Weights of a small GPT-style language model, trained from scratch on English Wikipedia.
Architecture: RMSNorm before each block, rotary positions, no biases in attention or MLP, tied embeddings, normalized queries and keys.
Training: a variant of SOAP for these matrices, 868M tokens, 6626 steps.
Each number is 128 + 24 x the weight over its row's rms, rounded and kept within 0 to 255. Layers, rows and columns count from 0. Numbers have three digits each. The size before them is the row's rms in percent of the matrix's.

# layer 3 MLP up, 704x512, rms 0.168, rows 270-341, columns 128-191
101:113151088148151119073152136115127160157128105126115112164128107147119127137149110135121122123143053153101138152123131121138123137118166077126180124133098126134121142132105131147116103198123151
105:144127181114117145081135083121132126106109162144135119155153142118132104128153155141115121089128138153134175127108125141094107115161174112119112139109098122141155129108156140120141076150104151
109:098084094146136182126143097169136134090135133165117146134115150123153076120089097142063104147114162151126114107178113160155125141139147081146135124157123124138122111130134142160118131103067164
097:118130169101137089087120150175129146132142148168124088132145152122182155058131127111129137174134145160074148107115125135122145161104099109143100098094135145163123115154151109153119162137100145
095:099142143119095149175133135103121079145143144155101135126120158140154119125157149138088155157078066174169158147115113140119137122117128141126149124121117125160119161108125115125111108119148136
104:106098084136131108159098109139148134148146174135145149160125145115104137159087087144122137125092118158130115113108108108097129135095108115101104116122118089106154144097135182084126117093146118
104:110104125106141142091144115123133134113126066104115126126086114126084131153141147136099180101099095117097142130167127138139128143138153128109108163090110144091098103115120112110069120114109090
105:103108108131122088124116153129146114138070108113149148183121166133129089124139129120129134108111156133151167147106154164134137158112130097155137164138133127097136123111117143120167092173146106
098:135111110103085123120132138102106139140139131128126142101128123186104136118137122125172107167190127102107120124160132108067096150189116129120122158133101106167157132143176129105124085107098124
105:126132117138161143139147103123152137160159149111143136150159133126120162136104149151175137109103146093150108123089154148117125103105163135119145122146083105125139097076168136133103135086100088
089:110094081130106149110141131172111147157103165168123104134135119119133105058121123119164143129110099160104149124111173182122116095116070152156146139141119121099111170167132142073113102132143109
101:132125079123121150165109158136166149134156160128124127097085128131151125111136113107097124111123169120085151113116153067123126142125122113110107157150128103146141162124173139143111157158089126
104:141110101113071115191131117154123122121126149095139109131110125136131124112114111117136129080122131158132135176108135160114124159127137089113103121133119104114165108141104190123091100117115052
099:123113155167111124184142080135134133072135114121110104111146142120119143127113129089083107136133127108127153095141100113118139144159145102117100116115136116113131167131127139157123104121150134
098:120151123113118103101121132133140132141148149126166120124193113101115114131115149136078156160131164134120123144103089146141117129158123079115100104114143143100072138130114135123174117148133159
099:120122144138136087084090117200140131109130090113134107121138161161132104143124155165129159095144111102155147153072116145117150118173097152107137088166131128115170134140159078127118128101191123
097:144166065135106142100147133121154085120122129139128113126110168131130109102144139104108202118086164149144129137151151113170096127113084148093118140140140111136149133105156137180121098122129136
093:120098142121168146136090192145108114166120118136157143130136129137135113140155144085153135130168121115076113142144081089144136128129147067153176115126190103156091126103119127147126132151102123
111:135091125122133122119113108147150136090168135128142113154123118130130138113130158139148139149106141140084107113106153095182146126075156118141120106120140082171139116115137126123125089142103178
099:148171119133097104118110107130128135167106106134164106153201122084113157102162131156102115141129127085131092107155150128121120143149159161149084129146133138096146143109140117130094126124118140
094:126119149090131108139133084137138138111164134108143155122132113148131151109143101117141101168148170100109136133091120130143146137132162152105136097114140110114158111131123159111114176139138109
110:103110120144160097159083093106148115097160116121149131089143135133077158130140144161156161154107127120106127129129120110144129141121125166131161111153123104103118168134102175166142132119144113
103:115167132093100151129140132135127140165115133154126140161149136118143102103155143099138121150154115143129122121138075163126177118117138109123133101129132164108148149135163105142126167150118090
102:114124141071118092102091157126129147111134165131109119128102092124117087158163116190167120152081155136120124098182106111104084149146158179125125113119110128136126164173073163118140130150113149
099:149165147146129128096122092115156123080143124130111095102133117111147143128144119093150127092168096143140115140156133133112157120126115125149147140141097119153144149130154160145115152128146068
101:100104143101120151121136116148163128138134119143139131108133152161125142201120128107178136143103157121107094122159136144146211119147185133086095134092107129114121140085174148099181127132117136
103:130101137181118134173166154132122197122095106142137113127139150126138114133113136112140092137113096139152122116097140163134166130109113123117136122146113097167125137158136141110123118110104149
115:131108115120140138163108094130138092125161118153150151134120127104118112118134136133106119168121137132092107150110119111172101123130127125090131170155132148150153145183126092156141152118111064
105:139160107111150089107132063096190040090159146104110097123138116112127127127138110103174070156126177137086137125138115128132147167125137131139137115152133127128130077117151150104123117119144119
099:181144134133131108118162107161095149092114143168129162155161121134107141097104152120141131143166153140131120144102122181061114132096122096139171134102133133136142131096136138152128125124109121
102:167136114111103156123150153071133131088110146112116101105130140100119114103147147100164138153145094140105094169195124133119137139155146086111141156135121118136114137067128111116146108126096155
106:137104137158109091132130139136133133102123160089081158182137131146166136096139119128122132133054133110133187153127134119122153124174131093117139066135107137124096102119109132123119128149150108
100:145110177131162132161170133116123132096126119167125109102175131112151141159136120106118130134145146083172131114136136092119133178093162115142134146172138132122146141107118121102117083155121108
095:125179078142133141080113153161103144157124118108119150179113131175117104165126120112128076081138154133121079114097134128130129152150118133104143108140166206153129139121121130148122075119116129
111:124143120142161128145074099121159158123092121140123108103161094075182136144094118122154105088120151133137140121148115117143144143111120124120149093152121104111120106109113108136112171134158146
100:133169122117131133145119132137122160148087157084156174080123107120101100074153090110105167137122136129143107115058169114123110148113137124112157163114113142133113138107069101140137149107097128
099:141120132123117174156105075123144122101166130124151125086163155129150154130128194164145129172076174115140082086092162128149090154099139074103129123157113108087138104131130092167176106104096171
104:135110113134142109128148096090126194179108170116137134146107159102146112152101113137139129108112079158144119169126159124132123134170120128112107163173152146158121131087100155118139103157113160
092:116106115155123135180122140112101150119144096118140091074148111124125182108102133134121114145081106154087083125125097113151156135113112132113139140139071154105118100155134120103150133132154104
104:135135141118138137110145146131135115123146145126156116124113158134158149106152110145144157175135102105111080118114140139135133125128146110126135088109122114144104123167152135121136136131111194
098:217133092124133166131125126156096103108110131131143103096146152142166147106131139168130118120135139131109126146175129158141130160104122125121108109105094138130134100092150153107139132124150140
098:121106103140160103111149109160187149133122116105109122139149114118123142141162085148116141100056135129145103104161153129084146172114107128128149128142095184093119132108121133128165130087163094
105:121115094141117135121100099147139138122150107123151107124064132102111125113113136143116124114153184118138097077108132108164161101126137104129129144146126130167112160129145110129111119180097136
097:118102122156130182090117124137121157170167107136109102146132075107149095139110178125112124116146135131085122121117112124106119077143145158115132090147151108125133132111119118094129142177107124
099:117152141130103103083138173124149125121174141107155126141144153089108110113132205111090142102096097100112101108127146107100123074094149124183118138105138148163156143161090139155172107159120118
099:074131126129139151092093102153136161099144113165139149162121116155099122135157151075118151145156131159132078101100148096123113126140112135119081137164076144099124127120168111132124131146099193
090:102143132161107206103109106131118120145126113127118178161163137092134133129139156171131118093131130112072087129134122109135098133095155124085076116077109153117108125151109147159133134137122132
118:125118145120113160097131116173108111141152105125111165133159146137099115163139166155125119138103143122125108128183135120139138122188039145108149135110119137081108139089146124171136111131091165
099:145102098134137152131111153151109137164075169098119141110121161180141099138165146130155100079134140091172136129163164116131106118095141126155136119159143127151112112112115185111119109119066138
104:155096078103114116105133142150091122115152100120143116098132170089144153190131111160101108116135159161119152161137139145099129116135144077132125146140120123123121118134096122132133117108149130
096:132156090108146127115158154139115108147137123087136134149160133138118123162090173140128151164125118149148112112144119191120098122138155112145152112147149159120127081155123147101097111114124144
101:116133157119150157196130155143138097112136100143113141121153104132123102131082115167116149129108136112105069130136133154096122151150161142122133164133084157130102138141129122139149097141140130
095:140129112083126087103136158153111101144105062121155133149098127150178092123110118150151103098124118111124121123141083190156167140138118152123111143106159139156111131121128113138099124124108158
098:106166135107142133119091083142110104148151124115156150088128119081117119151180088144154144137116146142096115132123150148072149156135161117119118133075117113136145085140126146127135147106167117
108:117143106142147097134087105163139151102087137166132148107142142143163130153122089136112122147093142168114116134123101122126152162136161147166133134134138105119154194140130103138146102114144149
094:138085128147169192101156114081113106109154143138147133091139112129114164097097126128129126147111162113123121165128172106139160172092116125127121120137134138133118108110129107119099076115105114
100:100110099151079149140120115161126135162131144152120141158169104144102157126132141158142129137109150108070119133125119112125111155101099142125103162118124114094085139115124162155074141144102081
096:081138133103067131174123137157124110124140147163141133112137123165113108144099112134141096132164111155102112131073083091121126068168131094122133129117135138094143116104094124149104131112048132
102:116146144166098173127159160084134072150151153148110116137165123110068100111157114099118177100154126127130120089130133161114132141108125131103171175142138097134107120129076109156089170131126132
089:107134125135098156157136117138130141148107139116127132054114134137140129121061130113111108164144161146158135141107149192129143097115143155091109125099099141125170164091153123158131094118159113
096:091116122163143102137091113112101106110136168107134139139131112114106165105155088148117105096098145087081148101140074124101098122166129174138144117116114146066093146157151110134168153134121150
096:136121151103144134082119094137158143154089165109156150121096140154123102131133114116110104110119104139113118100100202172121107160137127120132116149084109165167119089154114124143149122104149106
092:097185146140164119108115107154117144115134079129139151122184108147115118091123186145129123160123116135144138116122144087148112156097083127104103119130130105157103111114099153135098141103124116
099:155093128173111110173135130141164121137132134132131121099148154171090134153135144097107098141087102159137085095098138103141124156120133092115126119078149151122096120105132127161136128169150149
103:109110139169115156120150158117189121124079117123124161145150150131104185133145137121104125132098077133158175108092096144107112131151117139141117115129135102107142152138135134139149130139114079
094:113113104173120118117151156123173123159073090155139151089132104126129213144130140145110099122083140124114075129146161136101129147180092151163128100170134122110131127127131144161111087125115135
102:197140162114127161130124106112129115098157104122107126115103149122116142123109142089170113160125156144116130137137132104175121110120138132093125155107156102136165140162176176105163112164151091
096:137108128152112132135142142124112126114112174156119129105103122096090148095159108129159140075126090144175116114088113145154088152147096117108101164146164138110155123121125114194111145125082155
097:117127101120110079140164144108085077110135094136134180154211135125121137110105129094114149171102135123138134149128087173116131118149110161111125114107160136100132123098137113161114140106094108
100:164152145130133079100107149167147121161160078083140113110128108108106083105116146117166128117105138164069130147142156146115165142116146159112166160127124103141135156171131146132111094097160166
107:144079156132109132117090120155145125126117107162090144190129132093100144114122107136090096131132143122095139120151089145125146101079136102139136111197155139136095106113111080147127137131146111
104:157116120159102145112134134179162104160107132097147117090123138129143145147138165088148113126156155112108122171122127099173128129126116138095128135122158160123136110069148189119152141116120163
# layer 3 MLP down (transposed), 704x512, rms 0.154, rows 270-340, columns 128-191
102:138178146117125138121135140146149135099082131120104156106081102138182134133139150150172114152140147119115126141121159117121163087131135100107161110102125126094149144130126143124117122160121169
099:093171133111121178127121122166140100087140090104122137125203197163132097191081172167159109108184163101151113125122133123101094161154086116104075112143107106123117150106137088104126103125133169
101:110120139154094108090148119112191129095120092119155098155150136154133122104094103144135141193156146139102126126143127154168117116102145083163125118140129121165121130125133115121117117170141130
105:095144158107125128113132156176143145133122148158149133109156129168143148127131151133150122128163113128068101115118141178107124119152133137138108108138148124191103141109130172115140135142093128
098:113128103106124103106082183143162115134159076150161139111145134134157162123113122155111131124120124120163125135124133120116149164145116141131149108136173102114135117188074113140131094146117184
102:123115128112136163134155134138125155135154136126135141161160153167152112124089070145154094138139149123119083168139169083120106113144146108115125112098129101149129175174137140135123087171119147
103:163131148122139077089131091136101133163144112123150119148117139077116106145104105134105121100143098149066123082123094112147149121144059159096142134133093147118101159132124116102138113138162135
104:133140108111142115088109116106161162140102134118142121140121167156139145105127125100162168125103136174075088136117143147107182164120049111140104134164115119130158151122129120144161139139126100
104:192116143115137138145188108114127143113162126139125166155111132146100179149087153109103111119145137121159084132180118127143106126151096150111102138160134115093149105174173119170135121112103127
101:125148097129160097102189123098104170109152110139178120138090117171118103128135130105101106130070155120122139148071083122112088128177137179162105122114145138109141141109132152107118120153091113
102:118134112130100113101133155099170107138073132118122093121159136090113108138096111108117127112113118140165132116122124101119141180093085131121112146134159104104157166125138140137106129147146142
105:118144093108108117169093123136123160165140157151098143140150108118074135072114087091100152145151163143105155127100148103083074139158119095089143123163096075130146166104123127128123110128134140
098:125155138152125127161128127080052161146145106121146177134103132122133142102125152134153148112149130125152109143127168142111122180136070154121103152153119176108167111164130151136107121102145124
106:127132140130146125129138101158116105114138078107112105091137134137143121122101132135116109156140148128138125120128147115128126144099126139161153122113149116155125106115178134139155137128124160
102:152148135119114111149094110142096129119112148093150118147167083127131173126140110119130122065120089116164098119100106168061116098086129109154094108147145130112122096159136140151093101154130115
100:088115106148098161123133130128118104113115134162177127123174119114133143127132147144117170136105130159137159148126100123113154093117092161120156090142134111125130142116132125093149108098115153
097:128158154144097174120139114129146142164127146142140094143138102122080133139153139107113089139109111133164146135095122145103079137095142161145128119119115087180138132160092186140119099090146123
097:176120133118144106139159093147109157154121138154140130134129113134122162179113149143080122115132130151122146103128135142134148088100076133143149112125113118114092123157107116127130105102132134
105:112121134111057104107125192178151129130084112144149126160129113137138088090117121140141155130145156156133091155120138103126118098145140051133114121137134134128120121094131146119148121113177141
109:149104089096066148153145083165105105127112124155110132160128117134093096095152120109106102139113143145155087134119173110164141142145146115145124089141162140114140147127112111135111108124094117
097:123158143133153144151129124161134088084080107142142143160112113143119127131128098078132098159101162075128120154162151101123168138067179141150106125143124120062119180074136135130090124135143114
088:107143146047127119160143119133113121152169147108110130129104139134067129081174115131109113163108158122160155083176143116152085152140162111105129097110121137123157153095102127138114077166118139
103:154114137109103116169142128131126130141107138098150139140103115135135153146173132125094133173127105144155135146150119099140159098138147125139153098114124144110133110153115134132111097152176137
096:152104146058136139124156093134118124101169138108121115135110101126106118146076146164125157086128136112141119144122129098123138096144130140122126162122124104093061106134142132124141141190150133
106:105127111123103122112133174127106113151084089160147116126104110126144136136129179143134122114134146113138156089108153093103115139106113128131093153093133147148185077129133136137127112145111127
096:114180172140089154143109126156128141165173119128141112106155141102126127157150141110131148144135151152140113116119082106107102119101128093123136149112131123140147096124133121127147154101116114
102:149095113109136160133110188124130177129078112133118130106095144167100150166111151122154142120087071157161143119149120130160148123119079114120097125132134131125145127152124130134140108120145125
102:152131088164155150130149134117170160091145108100090164128145133119138100139112106154091148108100165117108123111147131105195132125074128123129121147153102122124099148148117150124075124158100144
105:135130157117100104131135114159125111138111127102138100130096131075117118143128125127093115120152124143176126112119170109066099116125114163104133107116124117168123127131117166119113085146173187
104:115103088096175159139166161093145098131137134103134160123112151175165138205117148126178102110103131172134144104107149178161125149146073115152119114135138149167113128130128160130141136126189133
106:086109128112074108167100128084108113143108113102121127142168066107133120125103124127140210125134140187136138155128101129121164121114165159121158092110145107150122136084135111105091159117119093
096:143078111100111123124098146151111133103163149120110146155134082123065101100163120166089115120159126102154102136122117114109099116137169130157144147135081118122139114090070143125116152127140128
098:133135145113143134170162162139140119124118127105125131117130152104132127138090093119103148169138156135122155105111130158139161111124133120090158133145120145129126137147137119134157095118123161
100:136140086108083106166087127124171085147125133103091134141143094126121140092147143149139094158117135137154120122137153125114121126139150142077111137112107123156131132149106127089134146132124134
102:123086119094142122120121117146124128095149168121099115091116124146125129128115135103110170121123148135152103126137138132102122144111157107133124116152103180140120125097129139156125149117136161
101:136151120123153152111135106120098137157123121126144109149098128137121119080156129088157138129106108099110115112132185100104081192128072150140088139137101155124113131074104164150126127121121117
099:166103111107151120101125070113182138123143144145109115145093118131129093162098182122156158113115119131095122154140112129155083117117145126112133131092119151119124162143140103150126115097134125
100:125162097121149123127114160123125145101134094130144073136120127128152134112157143130086113118136119150167126131086110133111148094126097121105146126152151123146165112094084121133143111160150144
098:121110088106139135114158137145119069150126081120090145127126182089113129129108138130150088185159134132115126119111141159111110104088110162149142116148136136171139150128077147103137094148148078
100:131121145121161123084130098126125092164150176126177126080140140125145144112168090095136174173129127158137114100119094135103127091133158130096165136133115103113130130138134127117142101119137141
104:130104109130131110116141148184150120129136120125102178077126088163125144097114137129169101114169147115129125160129136084124143163092119139131105164164149149117108160121127101121082128136131111
106:138192114121142138156095126120130150118098138079176132146120102109141109083138130131116161092136115109128110089115142096122104129138166126134127134107143128092120137122159121110113098166143159
104:100157139108144123112132114111096144102155108147110144132112097171146111141108117101157160133129121125102125091096129092099121175192151144115134095155151119139141158129117121112163090085119127
103:149123142103115166146140108151177128124097104140149114129143143163099186142128140089135102098127113096119111110143094162154100164110088082103204161156147138115148090114135154124127148091152101
101:107112091125173148167125103099117145136094118117099110100146106132139092073137121155128137130103100155137101144108106118078142159158100162107138123086131160096142161109128157147137119140119120
100:117114162117151134122117128136155090134167121147142135119101106151144124102155158138117122126144123128125144134125159074126128145142136127118131117154144126145126118101106131130119087109137149
086:115128105095136149147097121120090123126143139118127049109104101143150149109106158071103123140151168131136136111112116126125172132099070132061158153160122111181113160145157097122108083163132106
095:133107085116133138085127130156157113117116112137134157180120156141131147135088111134158122105153108140138061101153155116134144130144125149123141137143100167141098131140115138198108136124137129
098:140126118110128148113124135151111107131107164111119109100119181136084122097099105124148096148122158131128107153115166145151122148137179145143109202119113103122101149158138163135115117147148096
101:116105113134119124138121068108112136135094124135126130145075098120168153123162122123097152167138151090150123123124164171109116126152166105082135127135093105136128140128078136118124159118152150
091:121129089090155097135104150129162148150143155121097150108111179115130136121129123098158105137167124127117070138139123103136138107117093144118143152127113117177141103134109156131081149163104135
100:130147142135115136129103130136123111111135121127124143097154134138148146129160196201149160153128107128080066104147142124093184120120113147091098141125131150173106144175101128151157169125101136
099:100107088144102094133187136131160121128138091111128121101118146108113097136108152156119136055141141137147100137126128129104146141111143124120131117105106106156122131138118099121133092145080137
105:119165138095135147148131122138126129140160118081167127123101123086131113155124145167158135100134109116111124123138130116103081093074163151079100077126101109156154125163145129167115106135147153
106:132125127125138136166134109106098075133150138112121175142132139085165113133151134172138120175123169142112111140148141089128147146134176118086132110126160126141127127154153127122136127123144175
101:106120123075127120163141125100141093139150094124128100135123120124147167134081127059112129154143143102141147129142139081142118107150116116139075122117132131140143097089125134152101144176142094
103:125133152153148133150113089161143100127162123162120136125122142087097163075106096160138107092169117099124191142114134167114113131106095134133130133112128096176092164123144142118151123147132112
106:149102166130063171120094115154124099153149116178126119125134124114127127129131149131092101169099135110147125117108121100085108110139143124108138132122147179103133141113126126127136099114129122
091:146161111103123119105107134116168116160167126145126108142158126107125130130119123148139153175165123132120147138158132098134109144135190128110150107118149114143110122103089106098115170164143097
102:100105104152093128113089143115145105166166104149153103147136131089104112194171129153154146142116137152094110115169114135115129120132105129108110136125133144124121127168140121139131110120170150
100:122124098145132111127145153141125102135153178148121134130127094109189161148102164115118147137173179096133157133098136067084126161095152111134132112120144164135143148132160134134104192108170153
102:117058128136112117117131126129173145122133147115121105081152136115089125171125108157160109111125139144136125120126147162155125101096136143153074133155116125135126077132123155088150130110123114
090:141121166153102077120121129135111133134160139168098156123105095089111128158069111129110135141123163102095131142130127146141095106173171128163127151152155159109180157136172133157132110130113132
108:129132136100098117159124123132112115152130135127149154107110142147134137158121124118131137121124125161151147111124158098134146128104129113108104113128129095125122092120108117145132101140153092
108:101104092142122127133122162111108122141119130126148145127134178124127155138108134168158165072101167139110131148129116134097145143128155117110114108113158104128151120158146125130113130122120156
102:083126129137165144118140124122107154134095133203131159104158134139144148100125154095116150123167144161133152149148118136090107125134146125169163170097118120183118100148129121086134111139127147
109:141133147150153132108127151130165146124117122159079164100098134096093170166102128076117116166106144182114110127111174139152088079142120119087132178155103151121162129154138150141161092121080138
103:127155114115117108110160121128140159100097152109080166109119121154144133132094104111147143135115120137126109151092145161171129123166128120180140143128143154112161126182118127140140141133056124
099:118102108147117135113158119098094170146112151104138108150144134152158129120121096133162138170118159110109107063113119122122138129112134120119116083133132167138132103121135095122126103157112143
097:171116076121147121079128129124109106112111093112121113120119135141133145109125140147148109121107135152176153124147169143117088127150113108095183119131115145139131181098152125154112153085095142
105:113170079140126107140085120135145084102106153146145120142168089139146148099109111120155153097111145092128146149132089135126136148106135082112132143155138123089099117127107132151146124096122155
# layer 3 MLP gate, 704x512, rms 0.16, rows 271-341, columns 128-191
100:168138183124121121142128132097103110094146138090182140143117127137134121126115113082133170120127143142142108112109120133170108097114202089134145108104118168107104116162137098092145151169153132
111:123074164094139078132120144127148125151137119135169132154100140122130128169129097088129134130137131131131127148118149116133086110092107099103093146139151147096100127134167104156118137103157096
102:116068113108155130104154083094131145120114122096116092133150130158180112139131169119156133108151135115145128126131161143172143152178156155137164135125139131157139180137153078108124121141100138
099:135175143111164093125164128106113138141141123108135132109084167148080153093138161133136116129134135192102136102162146130072146134145170139138127119150128090118138131146149121155144146107114094
100:116127118121131133159093111133115118130122140098142116160122152137108115140137097136114122168158149118145107100183156153164135157154114125159088147076127107153120127083147168124200123141162180
101:108130137113130153095178098163088130121143107149107132131112175133127132105137129129108125138146141121106109101102168109154109100092149134124120125076126159149133137146117104124111148067113124
109:114124150151163165107075159078140101114112140129100102143146095106163100096111102136152154108125145128179117135181128087129109159153159124164130128115125161106109139128122121117140107173121148
100:133175144119175108143163131118126160117126104127124132141119158114176090106169112101129163117149137152132127095131168154089135138129161148158089145117138145108163096138094128105119121098112133
098:122098136104134137098142147128121144130162181122158160161130146107131147171136149141115109102102174138144092140141165168164130138134150138139130113131154122121136125103162140115106155214150113
097:120089128113114111155160134124139139134142166154152098153116137133125093123111146121135103126128124198133101126084162101133138090109134155149111168136070060126122127135137145116101120131131106
100:133116150175134120191156115131098121132097145136117146142176076170126123178073124160155116120153080155202111119140131153105152116139138134102143162089155069125091098141108146144145159112151087
106:122115144180127108105169099120150136162141149122164109170155150135143149179118133161134097139118128118108158102137109169127101136139172143120164154136149111112110115094104109108143132131121114
100:174139153108125129096163097122094097131122131158120104141138118175109129137124148068132119163151143118096097133121115068153097149154118106096082128135109107135112155108180161114142096149121092
096:119136130137095090107168105123196117164081139109100121118173126129160115120107133128139140130082099156126085155158165143143150152146167113127109126078131112131140142106165152114127133129119126
100:108136156125158194136139102156158129106124127107132134141100112148129125125143124130129121126102086172111101102114159130196113166104172133121112159116143145122104136099114115126095159169170163
097:133154155099125142082120092153133185141133132116131148165137116168132133120149162136157112125136103108143153143104109116131140076157185128122106157110098119133064132155112130132116132081108146
101:151130162124139127114074119168163142109106146158159144148120095092125136142119166153130094136178134084070132130124148152162170110125179123155145102138131142134159120131121115118192121141145124
107:116138137121127109111151165139144123112153142126165130150107125146130199123104117113101118122121134130152164140129148096138166105096128119177098120140187109186113123122122122166158142172114111
106:169120129135101106134137111124127153160136129070147116182118142088119119131180078136086103122138118110126126136160151116126132163116152120120163099120145141109134137115150109158130157129141119
096:161126147152178133105123135109113091147109130164109104068058140097137119170110115131138180128126144148169128102163146125125138116130140147138129149125123116143162125088082105108108140126135143
113:180176148121094145086179154143153145133108127127139125103143162143158121112148126124070107109155167134138119150132098150107117133114123115147056155090108110110149102146107100139162113120112106
108:146160137104093104084143155176139105139125111128088156118129114163135118119108150138186166098121113111099140131113129130148129153135108136137143106117132090114100131129066106152139145172106084
106:140167170118142106125136095128131132082150107102132129112155117093166132159136153099141123131135110128170167164090121126146095152130105110167142130101093122125136136101170183114115097112130100
098:117151128146127184117132164152131124130116123101129131119121138121150099136099119069100123138111127123147118122150147153116140105118093143109070132089102127183125153095147163104156117120110104
116:132117101119127137142138143133167140152112133146120122133154141113094169175142130102161109120123155137138127154122107165188121140085133162163075139095119147146127131105107106160141123149136167
102:131155080095120159092133129125142086154165150130148147127160123156130159077123168116123163144123134168142128151103161097128114125145172111145164132094098129082139124145101128135114148136143102
116:139162146095120107076143136125096135123091092137103129122136132158169096143130142110099063102147122136136136110184120128146143162157103157176132097133117111078151122089138116091113109125138197
101:141132146143163135070114142105105172127056084145164098153099123167145088152107148140159154143150141148151101129110120112079110120116143136136098126135124149116142138158095111134147120128153099
098:144160116117123110119138148128136085150134134154148124107136191135096163139157142107063165135142150120145116158176134121144115111144158139114123123092126127125119155074129125158136112087148137
102:152158154131129138091139125161139182185116110111137182089091117098085150133135104145133154137144162128146145133154129117111143159112123167128140166170160082143134107139165146100152134106117099
105:146095187150114126138122164160139163131152132098084122139153141120105151118072143131118126105123115073122148104114112122124138107120133136113108133122121106155078157137132132126120093068106120
099:105097091130127125110109144154132124153178181117113136096124113141136097158135118119131130116166086165100144092148126175168103136160113074102132109102102127130143096152091135126104146155115110
097:085160132134156086111135143165150151115141179127194138139171123108120110107105116113111139180151127120146105110129134125142138141154171086116144140164142109132158120098132106105122127114110124
099:129171143127121111130132159110131121113146134088132153151108137114104124135186093093150175189091143119133161171162126126110140097119108146150107151138110166107126143145171149110127127134142146
094:091167109141153153123111133158114100154128176165108159159148180069160145108160157116137125137146150102145106131146096144157082109141134154119101147165133114128127124096150126086143167097135160
103:124150143108098141176116179128108104146116133109171097138130126102171131106135087119162146140111152121144125134121125137105145131145151183139116142108121128136132132119134135077127131140127119
104:133128103111163140171130109139121118151157079134162110149050118121124120121149167151142095138170121139134158149117129164146107125145146126112161140107116121141129089113117140102132127111099148
098:109157057128159139152102128159146091109078146150170114175122118161093087105136123103120141131100124068124127077137108198128156130173154134124107137139114121086116133151155132148106136113137119
105:111115128113131147144122128102120143179158108112126145119113135153135135157069172129164101110171146160130125140138163163142146117118129138133073167095151150159121126104110105155083130109135106
100:132137129113123152161128092138096174125108088147115097152166122129140094133119125132128166132115118139143127125129122150124108151154152144164122129125109109085114092118108146129096145130134095
098:109093161102122140107079161188132089157132129140169113132179155146111101128135066147132100124136159160118130123111146118123125141112173144125091108113133148114131142150135139071096133136121154
102:100121144099114140116138122101135195097174134131129119113118093155111106172121119138149134108134152130167138148138117122098155117116140116137142159078109118105164146093117141121161105129107071
094:166161157114102087148100177165143146147141121117159158122119113149117127127137146123154158105147125137101135146109099102136165106141131156142118125134145126159126092115129143100128116157110154
099:080156168121140128091116144137148124140101159120147111145112130101129140130105098126104088155185142150128117148147085114140147152129154104115147110142114099110138183131129130140110146136103108
096:133114115126103107103121115111143123143139137100134125130154113156126107140095080154147128117112101106085120160129161156142090113078113175123112129111069136128137147119103125112099099137115115
094:098156103079125152112136139177130130142116145150101070141140106130105129119144174086130177160117129175151123173095086152117158160164080130170152196149116143121103119119137108110144137142164109
118:082145123099157128159105121126121124138116082139136075097112127149128136105107097083128159110154162111116112064120130134143108154109176145109102136141091125150122112152119101100123147121127087
101:147106142092136145064142124142162139143115119176123117179148097128119104123091189141169140107140110147136116071102103149146131123132143172138145118134150112141118159151136097109131098155153141
102:144131163145149117105182097117114130132119185130133150145110138159128151097106128113167117123105182088138115117119120172147117108189118112174100146124115137150095120158093140159147144127116104
095:121117109102115103132159125189145140097113127098116100118136107149106155144129124133083132153141075158170096077142109161155124119118091130165091120122101144110142143108166129103085155151127161
103:127142170133146111107132114191136113130113117152153153118167151157124101108118146159130123115167089122174123097112081131120135144171132157118133137075100184114116103128102127145183134121146118
095:142112164151149133144134103142144164084094122136146127135154094129190175139103152143116149101126168124106165112142160125083083123138131138095111173150100108109115152100133108151147152122117123
096:090113155147100106171094182130127152087102124112171112118115096128115137145123143137102137136101130119152116111109121160126170125150148128112147154129124137124147125118122116103137150116160152
104:144107096148137084085125137125129126142078144157146083100070164128152117122103114135100151139125131142159111141117136136102125071149141133117107115138099125171107162132135090142163151128144110
098:141103150151118113125143144115128144099124128153105173159121141128169138156150096125184113122109130105082130097147142129175112133125150147104167154079130127133091162154102092111140109102113139
103:099099116122163154108131126099132171114107093134131120130149116089151122119120131129130107113130111131123128162167116137162181169095174106137111112179141136160163166092078112082132127150123172
103:122114170134088112145094135112119152137128142145124110111107080132143106140136151119100094109091095104103154160117166130158124094154168125167109126148119136163160187146150142174127131147119161
110:099088107105123091108120170109139086130129133162088105121123125152061084129116127110104143132124121168117188148114135153139120127118124155153145147105124129169129139133123131125134152127124128
098:109140152124108138099168103127108186121186131120149080126106118169120136133110128133139116125098119129127148072118119102123108138121136121136115138162136131143110070160124127149151124136111176
098:110125095120124134125111108161071117092101133116120158126133106141148118131101146155097096091136147131092112130113119079122109107182123113111103139102090126125123135124166133116147127140118111
098:105110131116100118081132130133154119121152149112120151100139114139116172165130153189125096128083118143125127105099164140109110113125184141130147131158151124140147113128136100161134116103171122
096:136144157115130101166119107123170116170116134152120121157079100150143127122136108144126101115098144116105142108165148155178107126140144162127134124156142122146158137140163141176183145145134170
098:130115152114150106159105145084118164098108133160114128115094132156133142131118151150092121134105124116112112135120146127156149144100160093115193133138127137126184159103090166152157161136095102
098:088148195160121140120136164132132138076133155163157126119142109148125107131124074147132123187139150125145138116141156152125124159141156102115112149145153084122170147166137099100129157129136094
097:132163126080082110112123126166139103112125151116119133101152111140090137130109106156132102133099106080161155139097111140103131119132156121131140109169122111184174106125087107117108147125137109
101:155118140153088104105103112114167112096151128107172127123097068083088094132156084167152134129123116147125147145147107099158099143104141160106177154113120145166127140150127122098122091120161138
100:113097167105148100157118138127110128137083108160169129150108111125080116101131158147158077151143138115109161119114127118162076125111160101096090107123130122116159111125176127129124120098104130
096:113126121132147170128147127112106118129101113097115138111135123143118161111135146181075102121101126143080127114179137116125078127143142132139110157067144113128130089090126140079097177151164154
097:148139163113160117089134125113174150128131144109170149166126124099154152148144146133124157135117167093169146074089081137108111154157148150117116131142154133126112167155148095136150160170150119
107:159096102127168108137127158149154142090159165123126110102153120184162155163119127119130119111129123153169155130098126131140057168138091134102107141116120118143133135105118160123087148152137117
109:106089188147181122093141099115122167148150138138134123126137136116137155128158120140113163136151123108134141107145123113171092156153166142077118098147147142126139135151113135120090163118156140